config = dict(
    n_layer=15,
    head_dim=32,
    norm='layernorm',
    bias='qkv',
    init='orth',
    lr=0.0017,
    lr_mult_up=1.04,
    lr_head=0.00689,
    warmup_steps=569,
    final_lr_fraction=0.02,
    batch_tokens=16384,
    dataset='wikipedia_en',
)
Each number is 200 + 20 x the weight over its row's rms, rounded and kept within 0 to 999. Layers, rows and columns count from 0. The size before them is the row's rms in percent of the matrix's.

# down: layer 9 MLP down (transposed), 448x160, rms 0.07, rows 368-374, columns 0-159
# gate: layer 9 MLP gate, 448x160, rms 0.0801, rows 369-375, columns 0-159
# up: layer 9 MLP up, 448x160, rms 0.076, rows 369-374, columns 0-159
down368,101,201,206,197,201,182,172,190,184,193,229,250,225,207,194,187,195,209,222,176,180,217,199,204,222,197,174,232,185,220,192,180,233,210,209,227,264,209,198,181,187,188,193,220,221,183,189,158,203,195,234,215,180,193,146,218,232,233,208,198,145,191,209,182,176,198,211,224,179,195,185,182,229,170,195,192,203,187,195,184,199,187,193,206,191,204,199,201,254,192,204,162,200,245,213,234,191,186,201,184,172,193,187,187,229,185,235,224,213,214,216,168,211,176,207,177,182,193,180,181,188,201,184,170,222,185,186,230,196,209,193,190,235,185,200,189,198,208,200,195,191,222,194,228,201,205,207,229,185,199,216,165,219,217,209,174,204,217,193,214,209
gate369,099,209,180,214,188,200,202,233,239,199,211,233,216,155,202,187,183,217,196,228,191,178,175,188,227,196,200,180,213,191,199,204,221,225,239,191,187,199,244,212,210,211,192,204,166,208,186,187,173,206,195,241,169,209,190,222,176,231,253,222,197,200,189,201,211,225,217,200,212,145,200,188,156,232,202,214,192,236,210,179,191,220,205,205,186,189,215,183,224,231,178,216,196,177,177,177,232,180,198,220,188,191,192,217,202,167,209,173,192,218,240,176,175,192,201,231,197,190,208,196,185,205,199,171,219,224,172,182,187,205,181,185,193,177,226,189,198,193,202,226,208,202,189,162,156,234,178,212,177,188,217,182,180,190,213,210,187,200,193,198,194
up369,101,210,185,231,207,224,221,176,162,173,164,211,204,200,217,197,225,208,208,182,208,234,171,179,200,199,230,190,182,249,188,198,188,187,249,181,196,184,215,189,207,196,151,204,227,208,186,217,191,158,198,203,218,206,189,176,216,221,130,223,204,196,202,221,197,186,186,190,220,181,215,189,197,149,208,201,220,178,172,231,189,198,178,219,215,208,202,195,185,215,193,211,177,208,187,180,177,171,186,242,183,208,178,173,208,227,212,178,202,204,189,198,188,201,205,201,218,185,224,198,191,201,238,202,171,210,175,214,188,167,210,232,212,175,193,186,194,190,199,181,211,210,139,188,204,186,203,197,188,189,184,212,197,196,227,214,181,192,231,218,186
down369,103,191,201,217,224,185,184,215,216,215,203,210,188,192,203,176,167,195,186,185,195,208,212,197,221,232,202,218,195,208,203,212,164,199,159,224,191,180,162,204,200,180,265,185,178,179,213,239,229,222,224,190,207,180,211,205,195,175,219,191,187,167,233,204,220,210,202,209,214,215,216,213,195,223,188,227,202,210,147,189,195,178,193,160,186,168,164,242,205,208,158,180,220,189,174,225,233,154,195,157,207,199,185,234,161,201,228,218,215,225,217,207,213,208,203,177,202,222,212,185,212,209,187,202,208,181,217,187,207,202,235,188,230,195,211,223,196,167,205,202,200,171,196,225,213,219,193,191,207,187,204,198,186,188,211,215,191,183,185,188,175
gate370,101,209,167,213,240,226,205,203,202,157,197,203,200,166,221,196,172,223,201,193,213,233,169,223,191,211,200,179,218,171,232,195,219,216,184,189,230,205,235,215,207,221,180,188,185,162,175,196,201,198,190,207,180,231,167,214,199,204,237,171,205,193,208,201,205,202,234,197,224,185,182,179,173,214,202,212,209,224,214,177,218,181,230,228,175,240,205,202,195,191,195,197,190,235,201,193,206,197,166,168,180,188,197,212,188,194,184,222,194,231,194,207,215,209,181,221,185,213,215,214,203,213,189,154,212,224,136,235,222,194,205,193,239,214,180,175,213,197,196,183,218,209,194,216,186,192,218,189,174,184,208,222,142,211,213,220,189,214,199,223,206
up370,101,176,212,209,200,134,188,199,158,188,190,207,176,208,232,172,235,201,209,206,201,217,212,187,191,195,195,233,211,189,175,210,159,204,202,228,211,168,230,221,211,239,238,163,192,188,172,213,197,223,178,191,218,194,214,224,229,215,190,205,181,194,200,213,166,191,206,218,175,199,182,205,215,170,136,199,207,197,218,205,221,198,196,186,220,244,202,216,230,211,218,218,195,240,210,215,201,220,223,210,180,235,178,246,194,228,225,201,178,210,187,185,196,173,173,210,214,169,200,200,194,222,193,182,197,205,190,193,203,180,200,177,200,170,193,194,183,212,190,212,214,185,205,194,199,219,175,208,194,202,191,176,209,166,198,191,214,220,154,198,214
down370,101,171,194,193,190,172,193,208,167,199,170,211,158,212,204,226,219,188,210,223,175,235,194,173,179,186,214,240,196,177,232,217,240,226,195,188,174,205,154,165,220,187,180,152,236,198,173,176,239,221,197,244,165,186,210,198,195,203,232,174,198,213,206,165,214,225,204,202,201,215,223,201,201,198,164,197,195,213,215,212,239,236,209,214,207,194,178,185,193,186,210,176,216,215,188,213,159,199,170,218,189,220,173,208,199,186,201,181,202,218,187,199,200,205,198,209,212,200,207,198,202,201,230,192,204,214,228,160,194,207,181,189,202,228,203,185,182,182,224,190,190,183,206,158,221,232,197,210,215,211,184,191,214,215,183,233,215,196,215,222,193
gate371,090,192,188,177,155,214,219,227,179,199,170,205,186,197,198,183,182,190,194,198,215,226,198,200,205,225,181,203,193,209,230,191,216,190,184,184,168,178,192,167,210,202,218,229,175,214,190,169,232,196,206,184,218,216,227,204,187,197,212,185,227,178,204,195,204,252,233,194,175,178,188,188,209,194,197,211,166,232,209,192,200,197,208,231,212,223,210,242,210,168,199,207,215,170,209,186,170,216,203,235,241,211,215,209,184,213,186,212,191,217,225,217,193,187,167,152,181,168,192,182,207,211,193,190,216,253,167,180,198,206,210,190,199,223,192,213,200,201,215,237,172,157,206,190,180,243,193,184,203,203,191,218,204,184,227,203,174,187,208,241,179
up371,093,217,229,190,199,202,200,200,189,242,194,182,177,181,203,190,197,199,245,199,225,208,214,211,198,169,203,191,226,212,190,172,174,200,161,192,222,207,182,228,185,195,191,201,220,234,204,177,218,219,199,206,188,196,236,209,209,197,194,233,189,216,196,204,214,158,225,165,197,200,184,182,246,209,192,188,182,233,241,201,166,180,209,194,205,189,211,188,195,203,208,240,181,205,241,235,217,212,194,197,167,225,219,195,173,212,203,221,189,219,199,190,199,190,246,237,194,191,208,188,165,183,208,190,203,192,212,204,204,218,203,175,233,237,194,212,157,181,182,191,202,203,174,170,186,163,214,190,162,193,222,185,157,204,191,187,214,204,225,172,175
down371,094,195,190,187,179,202,231,187,201,179,197,194,194,225,209,165,208,204,190,247,233,182,209,185,197,215,206,238,188,217,204,201,232,203,178,186,209,167,212,216,223,207,203,166,219,202,196,194,198,216,179,213,183,236,187,201,158,180,182,225,183,204,188,175,205,226,195,221,233,213,157,237,213,210,173,207,203,192,193,215,190,247,223,218,190,213,210,182,223,208,222,194,206,202,189,208,140,187,204,216,193,189,190,230,195,230,200,155,163,220,204,193,156,189,170,179,193,195,198,194,200,205,189,202,204,203,164,172,182,187,209,219,212,182,221,275,193,179,197,194,174,202,215,173,186,185,197,200,206,212,213,212,204,201,227,225,212,192,191,230,205
gate372,098,219,194,186,209,207,202,187,181,169,185,202,206,182,197,192,189,201,170,209,204,196,238,185,180,215,209,190,204,186,190,204,195,212,253,222,183,213,181,227,208,184,220,204,198,178,182,186,218,210,209,202,175,225,216,219,200,205,192,233,181,201,229,201,208,205,224,176,237,204,193,188,202,180,162,205,199,241,200,224,188,185,255,219,194,198,183,224,220,194,203,182,200,206,184,197,177,193,224,205,167,189,232,211,208,189,222,149,210,189,132,202,167,208,213,186,192,224,199,164,184,212,227,204,188,196,191,228,203,152,177,169,180,209,213,248,197,195,178,168,207,196,180,193,193,226,200,198,200,218,227,225,194,188,208,206,250,207,184,229,173
up372,098,200,172,176,176,199,152,200,185,195,185,178,173,167,199,183,185,205,173,209,207,201,208,203,240,188,191,228,178,191,211,220,186,215,210,183,170,227,201,182,243,175,198,233,218,190,161,242,215,185,228,178,202,224,218,223,215,208,168,195,221,192,217,201,195,220,243,223,218,207,144,196,217,190,238,209,196,178,185,176,228,190,204,195,201,206,183,221,179,189,210,201,185,217,213,202,227,214,212,208,187,211,201,165,212,192,193,163,208,221,190,174,203,186,204,217,164,223,207,178,201,217,218,174,189,204,195,223,215,197,198,208,233,233,222,195,206,207,215,186,217,203,183,183,190,212,198,165,208,206,170,230,179,218,195,204,218,152,233,186,169
down372,097,205,219,198,209,217,206,214,197,175,234,182,185,193,187,198,197,188,194,220,224,208,200,204,259,213,199,208,218,180,190,184,180,174,187,204,206,215,215,211,171,262,188,186,202,152,160,193,228,205,191,210,196,210,213,181,210,173,232,184,177,183,160,218,227,182,189,201,218,223,205,216,241,203,177,194,172,218,204,222,213,229,163,208,193,165,186,223,211,219,220,215,202,200,201,207,198,181,205,201,234,180,198,223,193,191,209,210,218,219,178,183,210,173,195,156,200,217,200,215,161,174,211,179,167,235,229,193,187,188,188,190,172,185,206,203,183,218,189,212,195,152,203,240,180,210,232,188,242,198,194,170,185,206,196,210,205,190,202,219,199
gate373,104,181,188,176,197,171,195,213,222,214,214,168,188,209,195,191,202,186,209,150,210,206,197,236,205,235,184,195,215,236,214,212,178,174,220,223,235,212,189,180,222,150,207,186,182,209,182,201,172,168,147,193,175,200,195,259,175,205,197,228,162,230,211,212,186,219,178,204,205,199,211,218,223,221,193,186,191,207,216,206,179,212,179,204,225,209,193,205,179,212,209,181,189,215,217,226,215,221,192,192,208,228,195,212,195,196,190,210,166,177,196,232,239,201,143,199,180,208,195,203,215,184,207,195,188,193,173,180,208,225,176,156,199,208,197,226,213,200,222,213,174,175,192,190,212,205,179,180,233,166,218,194,200,189,181,201,219,198,181,203,232
up373,101,206,199,203,200,186,225,195,197,182,202,227,189,173,182,211,176,195,211,191,216,233,199,192,195,198,174,228,169,221,182,199,177,201,210,180,197,177,154,180,230,194,191,195,167,204,181,233,197,165,231,220,205,196,209,201,181,204,209,227,208,201,184,204,208,169,216,191,172,211,172,196,233,211,236,222,198,211,195,185,215,221,190,225,213,184,167,196,211,182,201,186,195,221,235,244,175,155,184,197,169,169,183,203,170,214,212,195,200,230,196,180,227,246,213,206,198,173,203,192,181,196,251,193,222,246,206,224,228,245,200,203,200,205,201,214,195,219,210,208,218,221,212,188,192,167,188,177,187,179,196,183,184,186,173,196,246,187,174,208,215
down373,100,182,158,198,193,178,195,213,194,218,154,213,202,217,183,204,195,220,177,179,167,203,246,189,182,187,247,204,192,198,185,159,210,192,188,185,186,186,203,197,233,203,215,208,169,215,234,202,228,194,199,200,203,192,194,217,178,181,203,184,158,218,217,208,220,188,190,193,181,207,222,178,206,193,194,181,197,216,185,215,249,200,197,166,212,188,153,195,218,196,223,204,205,203,190,189,198,191,208,233,198,180,201,197,183,212,172,214,191,215,204,190,208,160,215,217,207,184,275,221,195,160,181,224,262,190,215,228,227,228,200,221,179,197,207,211,217,209,193,222,201,201,203,190,212,219,211,212,176,200,194,178,211,204,173,238,195,188,173,218,186
gate374,100,224,194,194,194,154,196,186,208,189,189,203,190,232,210,231,188,196,202,220,159,202,200,216,184,192,210,227,217,193,182,172,203,187,208,197,224,194,201,188,194,225,215,164,187,218,210,162,208,193,188,211,218,199,243,163,175,203,238,192,192,230,181,204,190,254,200,168,167,211,207,184,207,236,252,178,170,221,205,194,217,182,190,180,233,219,186,196,190,200,172,206,214,203,212,185,179,199,169,193,218,210,185,247,186,180,205,191,180,235,206,218,198,229,195,188,197,163,181,199,181,255,177,196,194,183,186,159,180,219,175,198,186,186,202,176,202,195,175,223,193,197,221,198,212,196,180,195,216,209,220,231,193,208,192,201,219,212,163,225,214
up374,099,200,191,199,219,197,182,229,226,230,231,219,218,204,198,172,182,216,152,227,207,213,204,224,182,207,192,171,175,200,207,201,206,204,219,168,197,187,195,215,184,198,209,216,158,252,205,215,169,175,180,188,239,181,204,186,204,240,225,204,194,209,196,192,202,208,214,187,207,197,177,179,208,237,200,203,177,183,216,191,199,212,243,209,200,178,216,213,207,209,218,208,191,195,182,189,201,217,205,202,214,223,181,194,218,193,228,186,207,203,210,176,230,211,228,205,250,209,207,219,218,200,234,186,208,181,229,191,201,193,202,217,182,234,167,165,230,201,208,192,226,196,149,221,196,156,178,194,149,213,196,159,207,203,204,154,204,201,205,179,194
down374,100,186,192,210,182,173,211,215,182,176,187,181,193,179,197,177,243,171,205,190,229,204,208,214,191,176,209,200,170,203,203,192,231,186,191,204,178,210,185,217,203,189,196,206,244,192,232,210,213,231,200,207,195,209,211,230,211,200,172,228,208,201,156,223,231,178,194,185,200,194,191,228,211,199,167,192,229,207,175,185,215,211,200,197,181,220,197,189,210,212,194,208,177,223,142,200,262,198,174,197,171,239,227,195,183,228,190,214,219,187,230,180,229,181,217,186,169,188,200,200,164,215,201,221,179,236,193,181,180,226,165,219,213,187,190,224,181,187,182,206,189,166,205,223,199,206,203,201,187,163,240,180,226,214,189,209,227,192,196,181,224
gate375,107,212,191,227,176,195,179,189,180,221,197,185,173,205,216,210,218,227,206,187,202,204,183,186,187,178,172,175,236,170,155,220,225,211,208,218,234,216,165,189,201,187,182,220,185,251,186,228,197,232,183,223,176,233,211,227,197,202,195,205,192,186,235,195,190,197,217,191,231,181,212,213,186,213,200,202,193,171,208,208,231,182,182,187,208,208,151,185,225,204,151,219,184,206,182,218,227,187,174,202,183,208,167,222,188,207,211,210,215,209,203,180,183,192,213,200,186,192,162,220,221,208,239,190,151,204,236,193,186,214,207,224,183,210,194,211,206,184,243,193,200,203,190,185,203,201,215,184,177,191,179,233,164,181,211,178,211,229,201,167,201